config.toml
init_std_up = 0.0267
optimizer = "soap_variant"
max_steps = 5633
dataset = "wikipedia_en"
Each number is 500 + 40 x the weight over the matrix's rms, rounded and kept within 0 to 999. Layers, rows and columns count from 0. Numbers have three digits each.

# layer 10 MLP up, 3072x512, rms 0.115, rows 1350-1432, columns 0-31
495511541508523518525462489483458485512535528514557509434502496503502444481537436490499452474472
447549556494525527486501461474510527544478570509483499557484464535567526448478466445445540549492
564516558408490539491518547489499464527496539481536429567472545474523511468556557460576526626546
476502492452530507614507507540484594523452478499499528528447536533485493478520474548516507474449
484467534440493490452442487512528515556534456435459485564461533545460544537508491532475433489545
575588506489507529455510524518483507564511428464411642518494436478503485528487543516516433523507
532504469526447392567463498528491503504425492495497525521488503569442505469434493500507501502426
494458540409520561430486479504445503441517471546497485533561550607453510562455486477478507552493
495429538561528519508514514496507483572510521462468500533499517535475466542537528506520478491510
427453461510570499515515416484514406516535492519512541482523508449486472493476483488391461471517
480504538473502572529507558556504472405540450499449502528520500444480513492551499483453511485436
477466463497482512513518519534584557506466484566541494494521543437506497490495504437562483570547
555436538504491554453518427480584507511547505449487509482550553486503507508590574512518475543499
566530495486567478532428466449511469511516476471489530548544521543450555485441507521486470432456
506476455480520487497528520493457529474484513533502505480519470457520538521533500498549470524515
518465464551443490469512540520512521487480479483471526455551469470474428453520535440482504505470
457475504505501547458522474550516521521449459436544510475429525508483550536517509485489459504519
473545522489505610453519477462521500477614504496541491551448465456524457547483523539467535518392
525509478500451519498465572473485450561511524463465521433524446509579513466520506487546570446563
475484436484565433465490575550482562494506502476491581463484465444553492520407462525498553466498
478437466459449517479521549520551477479522497511546497529491492520507494500466515464517445514533
571512450588475535424542514463448480542470518495475500483452607548484562478549517544511554465458
521517520552475430467468596369497523498489560440493470557474522502470473437470525436459504473432
464512523526463543410523484574516457499498573569562510510500435530560493435461529425539387446473
492533545588472454492462414487466463483499525448530480532541458388500540423521592519473474473435
531471517454484494523482467569468498530551500489564505449577463536554535544501504484577458482460
498506560552533481471624499528448479447484526473469564478614497496593430576505528446517515538506
521536570468413543496520504531475543583527513436540541493573533511518470395500527494593519502523
560454453408473512459508503463455501471493492524513525527503494583462545478457462466506495533473
474516535496487539565541458498478451521492520500538581540520501514556464579461528526553555472435
570534496463517393549523475533536504520505530464417480477564484483547516479457481523528463519569
458478491490433499514498523522481525527524502467470459473537522455486545482515572465562501528453
488541571480422561426478455482498486528508499478420492502554528516468488453505509483574429460448
485485488503526521540501511576468516485480515490573500480495583547488470499511473517495523556514
458577395502520461443510459482504571526486518448558500542480526484486418507456530470437571527514
553473516609619470450478473465550492529458476498507464488554515514529525584569506552451524586530
493545461577427480470515512504444508448475476535492565531452544557452520552456513504527448450519
474483564568519507498536504533510553548532488479505451444561464511556498532479453476519534462487
466493536432460524527506531536445512543545533505477542552544543572526493555454525500525550480468
546485519493596526517527479548504491463526501477482502468449534482508484493521551527508524446455
448519518534524444442513518568485500527491521553473516529526563529487507523450486483548515501556
488459429509452486484469510486500459535484421502529487533491496486542610462571521527511557551439
528470525534512572504508544542523490476441497538529447487557585496499401530508471454452478478487
494505556509551513505486516535559491472513533506480530537546467549439506572446480531526471433476
456547437475436475488521491450497478582480510413522463493616530444528488511591533514525464487487
521555519526511536502554535508486458517475544561514511501540562456489498569429539533537507522534
459491500509538479478514575531534513567522420531487524478514523507423436515512477545448487501589
485530569446496493453564498550475474472475494515515489505556485547488511546568492485507552457383
465463462531548524495519564449502523438479513507510493463463499507575499487500530563503460470484
503485489509561493466434498544571528452488510473464433475500527559506510500530493613460503489440
558552442515444517446470485501538522557442516499524465495519502492456553614533514465445462516532
535531502596511568493460528558509538499516608491577471482502553529471479534471440521484449461428
572471489556522499501533454494474480469464493569496550459449487589537469507548451533480490395506
510542471450453472493430506530603535519502499484448469524535551523550538487478451468481491461486
517574414534420503493469510491463527455517507505471468468495450557558480503462472494515437459478
525468462532480503491542535503469506547503505490470521391463510431481535486518500484462481522491
415521498536446458455586495488496536510533531471465441439490449467458466534538512459515477513519
483507522439559492503444509515517504431532469494433535458507439459498447526491515501474431490478
537446412472504553449500535525490483569497458521501521475510505486511509500532515491520510522502
539487520481508543475465565488480529471479460489520506534537561549511453529517478469596579527522
539508506482375476533538503490554474523459538513524482378486423502460488476458409524525504502436
517512451512544473452538485516475523485432566409421481436492432486463497533471441465541454468488
493497464522476480437479486496461498488523501408480497521559580513482536511508481428465577527470
494527571509517566462529460540590490469522458484610532559487524440527563499450488434512613480536
462530476527480508468430565523526451481538506450535470459455527532484487495432508477528497536476
514461469494553500470512496507500397458529536494512514514434472467509563545535430540523542481455
479486505526506470498490570502540569467476503480528543545575491548482519468513462524503501499494
471511485530482490472511525499446476504483501507477494511495509489546517523513505487484523505425
474500559525536534533451518436486513450484518443555512577505561527561435531457527528405465512496
485499574530536469450526443483475503531502552458477490565551565511535516480540496522545490482480
505443515550516456543520402490447541513450519438429447502433515458486536482408475561471487510456
499522453461482595539455554564503446485596557516484436447535489494488464406515445510435561509409
436454496508395522535477505406503539516556466469551490486469545476532425428514478532524456537489
508465448494445585481439514457474449456496554515497534535529503462473578564487506496475444541548
478524434451503448502451575469484542534489492560509430520519453463509521513477491457481474521497
555460536504515474581457488510512503458493547565549441510530539466532414516499531429489449477476
489470513573475573470402430502432574522491483444498487513476501562572547475486465480484542527465
459481566546532534474521472467505428527454555449479444524448493536511488491498500488509451447514
508506497501565483490495498483517392491437444545532457484561496502507526511499499474486509432499
437510532515556522451538523485520580501540516489495413569540502525517454477538506545462522490433
561526461433559420423486451463490482503475481512413464511500452497526530477488557465480485532524
494518435525509494441509588535467495548481575507487534488484535457544553496393512477528469503444
502561409505423518505551502495462477481419450469565566439527452519430532507527454452520491539565